{"n_head": 4, "n_kv_head": 4, "init_std_down": 0.0, "lr": 0.00457, "batch_tokens": [16384, 32768, 49152], "train_tokens": 141400000}
Each number is 128 + 24 x the weight over its row's rms, rounded and kept within 0 to 255. Layers, rows and columns count from 0. Numbers have three digits each. The size before them is the row's rms in percent of the matrix's.

# down: layer 4 MLP down (transposed), 448x128, rms 0.168, rows 256-308, columns 0-127
# up: layer 4 MLP up, 448x128, rms 0.18, rows 257-308, columns 0-127
down256 102:106113132112136124133123143108113124133132093155154127133082101160112122136094115127152102145144161139126148121103102146147158076138154123146059155149184126119098115165099086088125136081165132156127124187153185098143133152127151110142158131134151104086124109158120145147090123146137138120108153150126155127125175121134140112113107172117141143153130118153137159112088138161087130124130
up257 094:086135152144183142134122134127150153139128113155118135129134114153115096122153121146123122106143142137118109135180109156077139113072147154139140109112137116114131121128137144163134114167116154153139165113143095101098132149099151150106121170134129083164114134133098155089120113141106131099113139120043143127175115105137135161116127106148163084116095122084170120116143106145102119103175
down257 093:126116159109094136127156121138143073138117123134114149148140098157114164130138159153143129155180150099154103146159083094144111126144107101158115137142117153120098119126144196131100138157120146080155125072135151130109101122112111121135154127123173132131104143126136096127110114130100123119139117129076152065163126128106138120161056132121097141117140152132097123147133152127135153169101
up258 095:117122104138149108161099082107125170152120122099135105141141142125139126180129145156153126137127130165083116130126171126172148144145121150149090134102138103114101130143175116102128109117121127136088110146114132143156160144096164145193156167086094120147113102196124117123115118144124124129103124153080140104136134151131140129150145134072176121151107130115122149118115099126147146091083
down258 098:134104139142176167115111121088139146171103112092077148143150134144150123144103111156115146135109126198126148155143125098164104102122146108145119181123118106113152099121134137105102125146103112155088118148145114133113105131075151107140142154130133111112152112138108138162094143126124095172107097109121136125109157114163106152140165129100120112117181140116094135169113148185125115092107
up259 094:149149126113174165117121110138147130139152173103102146140134145155138145131122117149119160119105121116133125115130165099133107099090129084118128112127086134129167175154175120121157126151148132128141149147083129147153152116160185124126158131116140102135132099157089108117088133109161132167119169108136103151139092145126101131126120100115139112115090099164151065143134078098119071131121
down259 108:109120161122166125171119148095166142134100089149134122105142161175154131149097105094168099120147117166096164122101140138133153062149134147139121096138068149112125148142131087135120141131058135124124118107089118141116125118124138069133147104111132165150146092128113078160112127122153122133103113132150104123117123142120143157161139120165106127103108119124156120124144081120098140145128
up260 100:129118115097110124173107125128106098156167154158129080109136126091143100112121127153114119157131180130146137092135149117190135132156120082129123113135114171144089131120131090093148115096147104144141165171174121109161145141116155109087145144148109118167095166142087132151109095144123126103108133125108117143096143104151098155129116103128155127123139148149136115098160167080138146116159
down260 100:151130114123143118116099128137141110122079114154101093140148123103117134149097124139133114114141114117159094086104108202122130117120133128103128164167152153146145089128120143150110143165135126164153100109176170146092083110130131166101127140082109103165139128115140142147088126117151165098140085121077138142147135083120103139119126124148115110110152157107137080122136117151102111181138
up261 093:125178150113101081098130139116143114175116169086056142113136162122131127125133106128115136106106126132115146145130122149132132130148114118138120125126093138197099113117130138104121117105104120156161157098199137108099129124121122130099107140154159140161174152100117104114171117063156150136152120148137150133141174112097101095146104150133139095124129105149111151133125097133145139093130
down261 094:092097135106121129130105110105110124143124118120146133132098127162097141111133084142143147107100070132097096124094114126128150089164123125117132117133163145125125128107086080147144104127146135131111125117194203068070120098154168159118126137117129095126148124140141126146060143155158108123176124163125123136158136130152119119126091139139145110145130118138146165134135136146102108132105
up262 101:117179119145133100094144172120115120131146156104106123152127105113148119140140142147142105082121134111142137128140108126137101123112139137109082185127144102133135098115157124120133127114098135141111118130104138151147141141126112099150086153135128128109127163068145149160175156126127133130086154140133105105085129086166138082124063081111131111146124099175172119172082121165112139125108
down262 102:181133112126118092145131102113135120153129137102128139152127135124177128133134152146096107114088080126116154175102135150150134137120133135156120157093130137135106099123132122138108152121155156143093135172151123109146144122164142147085110143065114109115152084123152123168170170103128125105095122134096131142125111103185092130165174146079139139119169117174112153151156117134107143136140
up263 092:168144129087121113135065084123129097100121158105123100147124140130132139130124112153192117130125138120142139125122105160126110108153166120091142103119181137123139141094160089146115161111170144135177077150176145128092136144120086115090120106110154133138148119113123137127112114164112081139106142155178135122167118123137099114100121131120141107135126122154146118100141109177163098157128
down263 098:087132126144116130109122120113137107154150106121115152112106131116102154152073134100092121144097099135129116120106118149172119138142130100108151143068124124121147074128139145087132120113089100095152168119118110106142145163156128111143131125118168146153097163171161186113176115078107133130122123103099144090095088130113140145148147110106102155144121138094135104144130099114147171108156
up264 096:126105123125128113120105132103103136148188125142064163150118134092109150133100057163132131124124137164123129156160123139129140137103124092084058145126097132124124154094122090131136167158091129166154126095140133124130118107130146136088147108121152116162110123124114129159142162132165146123104128091115093151080144141119102122112157117123100168126106124122165150146114116155104083125118
down264 096:147114134104084093135112140126109126109128133153118115143111144147131128140141149101123144067126172135091134141121133105151113146113153130157105124130109093167060134117127141122084102166147119132182078123129127103140167167132138156106098105150147184156125124116089159114100120123145105159126123135136130140148122147138095147092119123171155144151151137170116190128161098131099101134099
up265 089:113146130136128089104135135117103080103133128093159122116128134152131128122134100106105058121129161135152150098155108098112120145163119142153147148164148108153156139095092125137138159085139084141146143163121118168107092134089118100153143142184100118087131109113131159096148097135142167131127168140106132106100125116120078107150130112100084138164143124144151154148141075109126127111122
down265 093:101130108070105155133172083093087147133102136123123134108125118128081147124132126097158126092135132124120117134121117136102114118155091130149081147113150097170093156157129125155153150125134132102069110108080113114181149122113115124143112136140100088157143151131157136143111130079116110114126160112125126139080147150160129134117156114122168182094119113173143173129144130133112141152128
up266 108:132132143138119112161141095097109100146114100122134142119154111109093117138132091145145127129097136124139158090120110150120124132120173127103176118138104130105090130149123139137131061113100140114130168134143107150127118133163077132095070137121156140128097113162094137136197123155127122160103159098112156129134132130118116142143173127135177094155166125161117129086180123117136134137074
down266 113:091146109098113145060123135127126141146108127121145144137109169118089113126070137133141145184116120101121097128123096135112143080128069124155115168137135077151125135127112128137141103176102158134136137131107159100147078109139130104139164143108111116106122114138123156105142109150157143118130123148142134123114140154090112105059100115106157111118102094106110106114153114148136107186136
up267 096:118121106110138118136111155127108185117111110152161058189109112120098107148107137153153149117119140140120102105119098151111111133109127099111104139125127135146093182105092117137142094139146170135125131136108171127163127139116132089060127129160142125136145095089124108137127106116067109100129122155124133172133095116151124136134084124142098143127079100137138118152150153108166143109145
down267 101:147179104164127098145118151113179115110133138165106121130094171138144109144113097136162149101150115130140127100122108095122146133092131165090096086132104136112137135113095128187164110105123178109108161143124117139152090103132088120112120129148082121084134128124074133133132147121155147124128144125088104138165127098145117151115144147129121109128130182112109097135097090120094138123173
up268 098:186113156139149106151155106136186159123116141155085119128144131107144135154158090115128120108130133129150096106140127150106126117108145118194092090132126147164138129106120093150106129196112124126111144077145142112140109126144105118146136152140075157168112092122109087142123145109107119157144117120108086145104195112154079118133133164121121122121107136111122158144129110134153101123126
down268 095:129139120123131128148129093128127160086135135128114141149075149101116180067127141101134170148164126138111130156136116153163167169107124123119157117121114093099117122157125128143128094124130169116152135155087094170158167139135133151152146107112133136152124110123173138155136138147149146086134135108153126146154085133114199146093091120151158176140151139095113121153130129102140151147102
up269 100:138135158144118110127130136147111162103139076144098148155139144121116106117149151091172149127133162100120110103119133090126145107133144160157134194168112128143109103146119164119095091113138125116103108158116118149122105122116154118103139100130127088111154078112136176082159156125139127125140152129084123164141184134110142144093077124113157068087156108107112111121153127136132144141118
down269 108:129108142107085135135071095144144123086074147093135160136139114143062127090098147135146142142102127120149148082164138138110122129141136157137147143155142112131146072093116107109119131117137164132105102107146110151092172105108118103115131089116158119118131121125137137125133176182149141129140120154101147151147125132096130128092145170179158117123104118096143162148120128163107098132152
up270 118:153152070105132119178131101122136167112151130109116141126168134112126127136102096139148120127116110113111131141178111131108122085170111199095106132119146128136100106067149093114152128138115127142124172114164125149087109123158135114097096127125129120126136149198114114120110136115134140128107129114155132136128193147084100103164128117133084114113140169120130141118099143136096108105147
down270 105:152110150160144141165142176170146137136139148101142090145128113142165138106130120147134116138186101124145141116161159124129098171117115072094176121135128142161117134119102169135127108177122150160148165150080106160120114147110152127160076147147115150167122100138117137084141157140125117153139120154123121151122154118115131121142094124089115160091137103103100124150118146146089098097129
up271 097:165133080168163147120135104127110128101107131134164126140143171114138151150129136087124083096096094124115088099125083153107107121113109162162097123144118130150134102101126124108158116161100122134178168144117126120102122152129126121128134098135086152121123153127122104126140117141165127140074139106158155127113145093171164141139148116145165103178157144095128146102099151146103086106159
down271 094:158110093137135149125104142120131181079154139066152116149129118103146145144148100114169124079165139119115140142155130152131119136098147169098129115091120122146141125115120138121125102144129100122125145129135111093106173137115149167120114149125086142119101098116151107114144076138088092077139162113125128123146183099166125161120109119140123121173126126096148151161126061133132111143145
up272 092:102149124090109139147138120138128098118111168110140147095111141155125143147143103129137149149178130142168125141100102167165119128183076107076077154103088176127151135124095115087159131130115119073114143115129138101153102117103146166148111143146109125174138141147161119107102161146106121126113159136079128112106158097142111105135157143088117119113144138106136128158146143156117136109142
down272 089:146156131134093098115124118135132154124111113117176106177150121132111114112132099125108086136098181107160115123136119149139125066131144129110111172142119161152111124130142175123105146173105117117152086142149109126134104083173128116122181109114158171144114128121137078074110118136118151122101146092102116091117142131119128134129130173123117162125157135137122118158126088170130099151091
up273 107:118120110141079097122121116128075158077116147097160167154125102110130080143127085133122088105138166152050139121185143110114155122117100146113130152132120103147146179141121119105123094117159137111123133143118111149153150143103153164152161122116133131130108121167124128103153152158149163119125131167139148132141119183137115115109145107148113169119124081149141115131113097106105125119149
down273 097:123140164148158134128144124177103135149127089130119126157115140123157151110077106142143144154149119130132118173103130133147168114125162094159173154152117147137132114112152082134115104180123114135134128112129116120130089106110152104118136171108163101110104145110112119169063110113138115098140096065152092124141139136115131156132106113150143052151164172145134108117122116132148137129121
up274 122:078132135126141093142129099132113115148094139140123133140120154154144134176145166104117098120120111096150122155089155156120142115131143156106098146146147133133164096136135145111128134132081103106101125123089150147107156099161107145150152090149111105125150134181149112129182143186159088181101158140116104123130134144131109133163094120115123142085094164148141121113132097120155116178103
down274 105:140100104124131128143127080115163139103170092121130137177173151137147135124112121115106120179081145127140158171116131141108152086133154116150174094155127147153159120101120155095139120164110132135176156121158137159105155085159123112123121126132158118115147133151112078105133105128095160097072110131146132132169127114097164123143156167153128139128141122137175110120111104131108108106126
up275 086:143154146173129160099116123147112146102128106119142109124094136130115134124090166080153145134107110128148121119151111093105129115118139137185137157145129132137084117102121125083168113144137151139105154140144154106110134138114162105142139105102090125071156146131095119063124140138148092138152115099106119167133104139138144100152161115131123132116161129122174118129152089109146127050085
down275 100:130107148148110126135157104143065117158132110172101129118118098139147117164140117120107146163114138106130140128141092140152153120129197170095117107145128156138132147131127160166116148135106119148143113148112137120159113074111133133161146110169110116124150152120144139123101151185173062129169148117157118150101170161126147153164117144137135136115129186107129114114091110145139150101117
up276 095:131145120145151132121116146164120123122103146132128127097134110144106112190120114178081115114106172156160102103105145146127170116102118148174143096075172117161166142116112113109096156109139134122084148144106130144125130146094154113140150141130095171117124100150130095129135111182106137140110092133095148150087136109145102149127107185108117132096128096144136120123113092096169120125125
down276 092:118070111134121142127151089105136133138131157107127158119085128101154148106147170120167140113165124125137131120127108142138082159143125129130109136118075136116100113141144120147131124132152115117100129109161119127150124120116151151130125119100144081086170162107144161086156145098112112151139129077121159124214154125131086088111076122130163130091088151125111134139101154137115154123145
up277 097:112147151162131131095131123124202147146133167091113149121134105111111111140133154105132078129066122145109133152147175092083149128140112148129106112152117133152098114124126129105127088122076110109131108131112093112122140131135130149144181151106157111153132146153128125136109113087142113106191186123168125112115146129126106096129141145147106120117104129148083103132122182106143153119154
down277 099:108078139151146160094166139169118091174143114133092152134162113101102127124116099171133103132109114140074137137151132131126172101120103138135158163121117072135111122170120141071137100098121119120135171144168145160129135089114126102149161151125133131105145140141150135107129138116137114152150103086157119125129146117156092167138086093137131101142150110133173128112095165115102143131132
up278 081:127127105147148051076094129117147123100120125118109154152168089154089114162121146140155122153102136116131151147115128189111106120159109139117130090130103133124126144129122122138162125114169118148164133097098096135137161139106108110128079174109184121120116163129133140095168115159111145075116131114151184152102128126106124111126083123141125132134106139150148140113162116150118107107109
down278 080:133157144145129045145150155135142145127080108136159106118124122156122141130172119108107151161131051117143129144183122139145162103147163110118142150141141104129154103154103146140131131152122148116138111176129109118125117137165116123153140131090117112133105100109123100146125136170095095150112122111157082140147139122106095104150143130143087145139143177134121181140151110113117176118116
up279 084:135155107128146076130162172134105136156090104109158126114119116100121106188141113136138070141145134153122141155101102140151153097164171136144060090142141138146155102133150136109136144105124136152150121150118124125092119129166142090127136122155130131121125137117117118170132161118105119127132184089131141110098084099137137144123107113109155112173085100120111129141186092126144140104138
down279 092:126117175116103139115125111118095155120126155128135127108104112114141157080103103077126139129118112101125164103127121070112141152133130127108146141142101144127073096146106161139177158133152134085143164138147145138156135098183121125193134152134141107159147120133157139156124106102095129134105154122195116128154158133145124128126138120133072116096151119142147149082121155140114163116156
up280 087:098124142111144124120088132155144145109141133121159132108106158115114110151159134084131140132101092102101101140126148154136102118116125132112186160151117127112109146129135137111174124122094099121138110104118116101143115102141135163119116157145147099103138124138113206112106140129145155153111121123141092160193070170111178124138103105167111138111089104172140156118088127143119165138154
down280 085:122139140088120119109169124121122118107139124135085128103159139133136115142124132132187129097090112109151138111138119145131139103152179161173143116119119131116155141120109176120114112068122105122098103166147169102141139149105127140147187132139131126115140067139095128144095146119066134138146153101126089123159136089141145132129167114076098141142166106158097100132154146148107116133112
up281 115:164094128180131119103106133112116130075117124139114151116057110093129172129169127158127109116105157139126121126133110150155125107157150167168146102124159111146135100145099160154117117102135128165121081132107104118106104078118119118100150102172189118126081128123130134111138126135107154156171118130131116134111091108126133156130100158147118114092136153173096111088123115132119146140130
down281 128:146147143119103125057132118144179095128147113147116133093160124116132098116126089120104104111151129135163120145125125112119127109134122106092129121141106140151111166128141140123142181133126142147118137095123109105109113126149118127120116111145138124184159125135101145149131114163193099157120118154104130134126117079146132123094192135126161116126146092056125181098157113102159163150101
up282 107:120112129141127070129098136148122120105125140094119172155091143081114130113098120097164133166105155090151109140095133126155096139147180106119124114133200130176094122131158140115137136123147153132152144164122119108159111126115123163129120121110158151128131111120135141142171129122131127118107165084130165134129149154107179118104155126124168163118162118105105081110122119115167167093133
down282 125:123101142149151120078132127120112074134141112144162150101112113115135115100164124183177150116121176105128172186123142094136118160186122119142138113135141088100098132143143134125093153137103116119123145112112115116121138097140132110092118129145158161115119119141122072090140116132119101131144117143133136104103176121154159097142124168136162142107127124149068106130178128137151162113121
up283 110:149155096120153136146109140113105136162117110130113086122144092089141155154077144137161106162101083163143153105137084131138124089175117166131173130146118122111156159098146154142134142101123148128152161100125115120099139118076105121128143161087136168070137126109148097121122119126141129143110126137157136100115125124121074112156154154116093089107135111151125081164145150131121119139114
down283 108:133119085129163115111130133100131129122102161124157114126141142172111127098106120150159117165109156140124116105150122121107082132143101135130145149147141129116100137112133134122148120160121165125106118120103110136115094130155155041157139171106137134101182087144102110107138101122086140157127176105139110083086130161130134153169167202110103146134113155121144099133143136131135124142131
up284 101:125123148087120082155147161132163125146120113101096109127105101146158108177103118137157090148115136105131138130156075122102149085119091150128070141167132141162157139096115131122111113098147129157163149101110124105131147165128131144168155103139158144133108152141136096164159134129127129112100128120175119132102125174074089086133112120114159113117117154145103146090136108148146130124100
down284 106:114143106131138156135114128096121128161059100184122105105136113085179153107177118116114139104075092160140104122106150151117122128138150140143133106106090150108129160103133139146135125137183132142093123117126104142129090111167152143129136117121134132074146123156084169138122102137129111170124123140162115126150148182136127155155161099145104081111116137131123117137140085148134108138108
up285 095:157075091126136119126145135121138076116134094128124120111147124128129071084090139124120148106183119126120147110137122146145169117121103179135114152124126158094119127118125102116080130145121103095155126155164114117107113116114124196149118151176142118124120097114119131126170090149140132152113125116163142156106105116078110159153142164137160092095139096160125100175117140135115112127109
down285 094:164177126170124119123124135133163137128089136112109131166128155122154147165123154092138152067131106144127139119148100160136130162105121125077117139159108109146129160112082120082151146121133104131165140168124136186129099160145152141163099125161146173146129136176111130140155132113181136143138088142087099150125126158117113128104125094077107104130112149146127117142122134107120157131149
up286 099:103125166154170104134135086120160119114163107116112138153145128110161119138115123121150125088145080094105139158121122157110115140101125150115149148150157161091141080157137139147121098152140164147088159142137171163123110155107120123091127126159124117170132096101120142109155144161191159152102118112103129098151105134157127148132126167119154093103125104124117167101122091101156113150102
down286 100:126122074141096123117112097111132154147103132141129127117162138144127155105127142113120149150119156114143125084144125133127137133137147132143138140135100103160107145111131096133132165150110129113162115141117126153104130121140162138157129167109140131080134185181192087136138111092073139113111110097193096116127134110129176139152093146099105092176135151105098134141165162171131135113119
up287 111:145122088081172147181121139143146139127138121156165143118141161138125154156101104116127089152125082153104122134115145114102133123140133153095132156113102128135151093086139107127125138141152151114126112148132087108086104163140140122088103153144104104118109084146123116141122139144147136086110085114142136147128166170139096143154130162116074076076162141150155120098109122109098141126105
down287 117:162170131137175101139098150123133147133142158146133123115148094096178181106132099100105112126148153085156112125133134122104112119137140085104139107126154165152138144103158141193128135128113129128131177115138108148130121146118151133141119149102097142170166106112153154066158147156097141134150115091132143146130127111116107135098155081123118143103169131125088096176104132104146112136134
up288 110:096095079115165147121153133060149153096137128104123134129126106127114143151146121149138134151087148124124090148156129143124102095192118143133120140082103102152151109118149164093133143154157113156178143142138119126143159100142140158147099112124105103158102132147143106107114110160170083126152158115111127098126141143123104090126155107134124125095123111148162176163094106134110166138111
down288 107:141158153122115166145141133114148126127119101092115109176157082125107113110107160112156103137112108131144151165125162155077145148118134084109152108124133127100146147105078121159104116138118153112140110142080172137164135108151147121101129146129131089121119107147147141154105076175131117106167115170155108148160147129099071129142126116121097157105151122142117097149118120171120079121126
up289 108:131102110169122162105168147128133106155102137143145130096161098148115082128131173150138149121158132125123125099121131142102120139113132134181148119133139107124117115145141147126112127159122100086181177185120149127159088150061098162147118088136113078146135116110128104121112147132126129137107127159092127131155101105051145146126109153099124120094116144116150116099137115119118173134138
down289 092:121140138154108139141112145111186136098140092116128141172164136107185105156082074108136155102105153161121168147122162151111171148115140112106139088150120112100117134067148138140159097115110111111147124157144139138109145104118132142127141124166171135134140100114162148142098141147093106119113100125169108115122130096148107147138103089116190134153119136123154133112136101149129097102134
up290 087:086104142159106138126098133159147129091151121108137123164128147121126139090098098134131141131179114114086115116154145141070137160109131156107096147119120122142111097123157130078150088105135153133146108115139131151128142135067163129119096132094102170158123136148110132099118115138140111114161117134147143148103113121108120095173165117099140161132164152151186080157131169147124135148095
down290 095:114158133130115094116133127109127115142129122134099143130112150138104147130133096168084146132090119145121134144134158152134172180084091104104090139107147145087104105106165153120128143196124155138119146102138127151118148148128154126129150139124115137176107093171119105112114151170181120108146134091146178133153115127132167070153145119115089107104108114112111103126101151110139165150144
up291 113:122151133172121127151057137145093136127149103155145121109109104132109159151166083118128111145131153086133107107129143180106135144123097086128147120128158096139076134132133155120114171160105129098143180108131141135129110133127138130128176125149111096127145091109105147147154152125126135093112172147166091104108136121116151129168122178078125141150125143124161151128111102115143114106082
down291 116:168090117112077138119099109164119105154158137141124123135116152095136170099164146103119105089127135086121123110115117136132132148086130111117146138134103170164135105121165144131097140156130121133127131116119158155136123120084124087111081162100091084158149092118124158112091122137124154107133135149119121159108143102177080123120123133108199133113112163092117145139140155099159139109119
up292 085:175142167110130109110115114114105121138161126112127121138127098063094169152134104132161114091141111152139116106145148125148108136113138112106121114082158134110085144116155092140177130185139133104148117131132158121122142095144127103100143116093088134101165143159114157103105111117153120143109142186145113127143151170138103148077125124129153172120113112142155121144111090152145128070134
down292 084:105125135113155105123151136117145145135154109151176143135123095194102139110132168146130130140132130124109111113176104129149169147101145169134171132123110116141173115136130092109090151136073112116110118099126091119087116136131151133157121161109103083092131163128136152153110138129146072132152102121084118091153143146113129149141137137133116179099077119135085107124133107095116153157131
up293 084:130134123104105139142113167119147137095125123100104068117201131171155152111145111109112127097147136097103083100133158119132131125117117165141109136109139115121138107119123139102132135132123176132132152095105145161155125178069180128153133131077064104155139092174131146132138149162106124135133117158145152121119132122152157108145129095161160152122168121141162136130127133128137118092122
down293 087:126134154141135087153100122114133123121115152096116092114124103155128165115119077144106100131112156143141115110114148145144123125117115123141117102137144119162168094099124159117136156146154118112122160145178104129152108137141182157126081120099069076127151121099162121132090090180090145137100129137134115116143104094181078129142101095160124114123114165122114132141143165102125108156142
up294 122:108131121106153122129117098121128122126120133169130135111145089156161130090110112128070134055134155151095133118141104194107134154147121112099090139139099174120133159113153125157109109160084127146091139096112125088123115143109157132128112123144158162168110154096122118117171149123179108144098126178104125141137106139154133147125124109150109113139144095139112105089089104157141141121143
down294 116:118091136139119136086132168149113145137116093112146142105121143133167098120126131157138131176167136125108148131082152148117115104146147133106093144167172097136120127136121137055125120105185139092091128151096172158095113122115156154140143117141170129097104126128092141128109132150110093133125132098163162114122122115126144118145131136130093086158071067142145121125137101145107135127149
up295 087:173120110138144166161118097140135144088129124090124103139119160142127158129153103106146140108147160119129094099120123117129109145097150093194145111135127121106144151097144044122104146100082134107174140102172121135136097108104116161122133089162149124164138141102120130179066104152138124140116140126161100126128132123103129112119118104137119116116127145156159121162158163114127129159117
down295 088:149103164156123155164145166160107152092134137117123158132149138150153151109128140142147131163145117153078134093102154106173140159153157080144086149160121136183067093142104123109091144115096151076144128138141114119134127105104105118144141119089124130114111161114104117129076116117120164115098152115156115125141112135139115138155124086115141090145117094139104150110132144113089153149111
up296 102:094137127128133171131105129086139142137127170110144133110162125114134159112108163135101096117134157110196139123093092117106144133121118135145123143174169136130127111101114143102136158145096118117141127109099197136111117157095125139135137099180154158117120111149142116101138103082134094120129105089114124121141122067162154159133116100084095129139133111165144103117154131136175106104105
down296 098:095134123089132121162141089145141145120088096134104135169141139132155159158120149101157164136111103138078114132071115148109122152093092120091145163161141069091174100117076073142138109132113153128138139151089152126126134136102111124130118128127163115112126135117109126131096125157091114123108079110152108131168145113114122141146108165155121111141127114158106132113118136097098092129097
up297 104:155107172092132142159190122138131128149137125136072128099153112105109128136111112134146144145131178117130093107140121140146165088114121106123112152113128140130141168134159109085092122099105135134147142141137147075101153124086108108138129130117126098112135156129150176108159156142126094104108164107072129132131105132118164103100161171142126140109098105131177125125170162104153120163128
down297 103:135132082118112097114161106130095086149122119144110183094159111125121124135116169124093113137109094125152142084115140086125113138120116105128126151124174137112167145140102105163116186152162141135162109099125111188127109141152144131113129119101123091109123106140134120105127158107118166113146096081117110101109114123139062115125126105123143113146119188107102136173136126094131162115132
up298 091:121140105110118145094126086134142104148135161119141131120165133129128125160131075113134167162112152143111115142153122122137118138152132116146114107184153125090171136123129170085106110086122127123122130149145129133175120162079128111097088078148126121112096107105156149170111166174165157131103148146097167163145117140139127081108094139133133109114128132127095093158119143109128137094166
down298 096:102107150123124110112121145133133144129134164108110098113084143095126152127082138127158050136123109110138111101074119129087127100073138114123115134123115125142087115140111163083109136113157127132168129134102121164096121088127108111133102134062159151119143125110143126125098136098129170123117101109163144133093119098086106133141178106121146126156137172155128137118130113088162155130139
up299 094:172149147130094138131198116132132161137122141116112156107138104153175079133116139120116124107109132115113189087110135135111124129164103146150150117119093123116097155137100144135183101157145133127121112126141131123122122135125113138156134135172119122130109117158110082137118082162179140106097129122113080141148158129089128108118112160070097085157124101118118138114113126113160100083122
down299 095:103151146136150112099130126082081115141153135129097118116106125110135132099155148125098157140115125122112104133115147140129105149116107102136126114115101108088148129106138181158137157112113149190098111116174135133131134108141186105143182120086099117096099122075110104174139102141126116153120132124103162096136123162111112109090110117091110169111098110119083133123102112094145174138117
up300 095:151171129100141119178149130122129137149123107092121118147112084166139106133134133163155188096131095107142160133082084125105123136100114127082118132163106157158165147109122128123129135106155126150096160127171123138116132133105122113147123121145112133094082092165139095089113137134120136154130114121143129154103130122106154158116116165130117145115144112175194139135126078120165157139090
down300 138:140173149156149145107097172140121092081138138147115092160139128118156137125141108098160126117113144149134100140128114114122099118127151140091157146138143101130137135156179157088146117109096107167126132130174083109105163144123095098136105114165173147119148105118114146093114094078116137142108169161169120120118089101135106098107132132125178105100114163127102152150120114112146123121096
up301 112:140140110115116094125101171138112123167162120141134115140131149102125132129135108152130120157101114111130128068123141135136091099086095138058152157096198127124140098124126130169153148101120097130116144133139105083137122116112111127084124148137169124130126115154087169100152116133138149117131145083136103151074131119149119120180171160129182116138126115116120123120135144113170109139159
down301 105:154121128153160127092112168154157127105095131132116118116098125136099138137095124123118153186130134151173106101133161134125101140103134138158112109102156136139104105134173151100122135141120170111104127158128130106179122108134092130082130137128178096122082093116131171107138127141158128133120140115192127115065137106118145157170134151113120125099121079148163118119126146159166156141123
up302 090:117135142128123096135125114130135133090129130128097151143115110107147134123145136120136088106166105139167122154160121089104168104148113115128159148096158117134160075161120197089159129104076106121133117071125118096130115137087110107091115115127137089162130123125144149143144145145148106103128153141107133122093176159204131121127159123142128168102120133122157119098166118102129131101130
down302 097:115084124132132137127135142117121144122093161113108134103150121174101133134089130129161122136111097128107134127143181104133110124086106137129112129147086096131120155122129115117104114134142186114144146180128153132148146163135180159151172110127095139152151102112121153131121174098100133126110128083155103159169129111089115095153107116182107123129122129106099107116169114133070156105093
up303 095:134121137130112132158134096130129134110122143146126101102141100119078159120111141079141108120152126131126159113121160149103144144167148122141141140123131125160142086127113123128105072151097113092147152140130109102111117154092169171178173115158100102109130117163133140100135147116126065121172086095127112105113103137095111126113105133120118102146141149115160170096082122167177155107124
down303 094:067082133115103120111121099117110110093082141121083150147162111101096100108153117136098124162095146111107077127095125145119185074136114143130105126113152123126092144098118101104110170128135119142132134102126144138151134101081145141103112107177081150136125133117099164118113129154135137091168094097100128115093090107122141107106107142122169121145124146135129109160116123106142129124149
up304 129:123153106103135130145131177142143123118152106134133110141069123107115140089136070111152084127154117137105146143116148143113148091116179114137102086122156131120102183128135160147122095117103105151152132118129159162135095091106147113150182108134167090122134127103093118116143151114104166124105076143156098160116121122113092145149162091084131122116131135129175109119108124156128126117110
down304 123:109140140128147143156120134093098151144128122133120124123094182123125160161138145131120143129139120119145120096124107107145127121099118121141059131121102126171102128107110160161153177051108101116154107122104106134158126138133125138172144134110048127155091161132149134116126083122131119146152139142136155148107154151129110130135139153108133170117137167142110055077123116148130125136131
up305 114:069177151101153117124133131094141165127135149114099088176108077086145147159091139144126121084100156138075116112106125116142073107166096114077152106123121078124110117089129183113126146133127091156145131106126146147150119129151190101112132141114126123146128127159129125121135115162154088120145155113141140130132113144122144134149166151138139153133137110094139133134113144113145140109141
down305 126:091127162156106149193113141117139112114135114087105125146110137110149115133064130129120145159137182112070102107137105108138121161166110093129134169163210104145139141136121160088155137117139128132149120108088127142127117136080120121090131147115114119142131136105175143163138135147097146134162142138122121133093103125125145183120147117123142138140121085128164104144140114142112108116121
up306 100:110149102133147137172126141122124112152136129137132145111125141171178107168113187153110117146067103137112137124083114155107151131128130146105130123128104132118106105111127157090090128132090182099114133173125129100121109097131090151132142109172119163127117142125136176145116148091157124147141164090112125128075094151132139116080111141133107109118140109159108139179087125170130133112131
down306 093:126103151103117169136145148159143144109148076152100121095125121087117130116071114167108147139129157139101100130138201130135090157154128126108143134142135097117138102145098100154105169131116173092106113133136135117131118135115128126143166132126116169124110170132124168096133169125131122148161090104116092149148125120147132158076121131132132117106178177137102116139105173112153122143105
up307 122:138113120085125152092169142142120094116126116112168113108146162148147111147164156149126079113105088118071137171123119159126152110127144113131132139098127121174160124151139118118133137147058154121125118121148115130087085166055073134160132169127118120132126103119136143091139095088127115114110119141117112116124121117091128110130150152102135097112111107133101169116144111157118158129124
down307 105:070131105140053128117091135101113119142139120126129144144120151145082071143125102094119093131119169131163114107112115119160102156121125173108086102135159129155062135131121140084133168118123121155113132148149143089133121114136155139118105124121149152148158153148111122138117126156177123132144084105112117097091146109148120150145113152094148165163126129140123122146090168118131129140101
up308 098:125128119111202129159112155170113105122156091125129100165104169106125174147078102142156099112121122107116123147110133163127103130124089149091153157144135153135093113133114165094105115112131091096140140135106089165144071132137134114122134176074134140127143128135164131103153094114118142136156088130109112088125129135094118112116163126113153147159153123104134105153122117106130159140112
down308 103:113110100136128119147100139084095109177090126094112124141125116132119165126089075121146117145112180142133140130132121130176083112156137111169162133121104168105159111107118143146133144148125141158148148107178136134150142150134161160148149163136093128138094097156148134125169127164079082136123135133149095144082136173113126129107183151112134122123140115106116128160121110114139097144146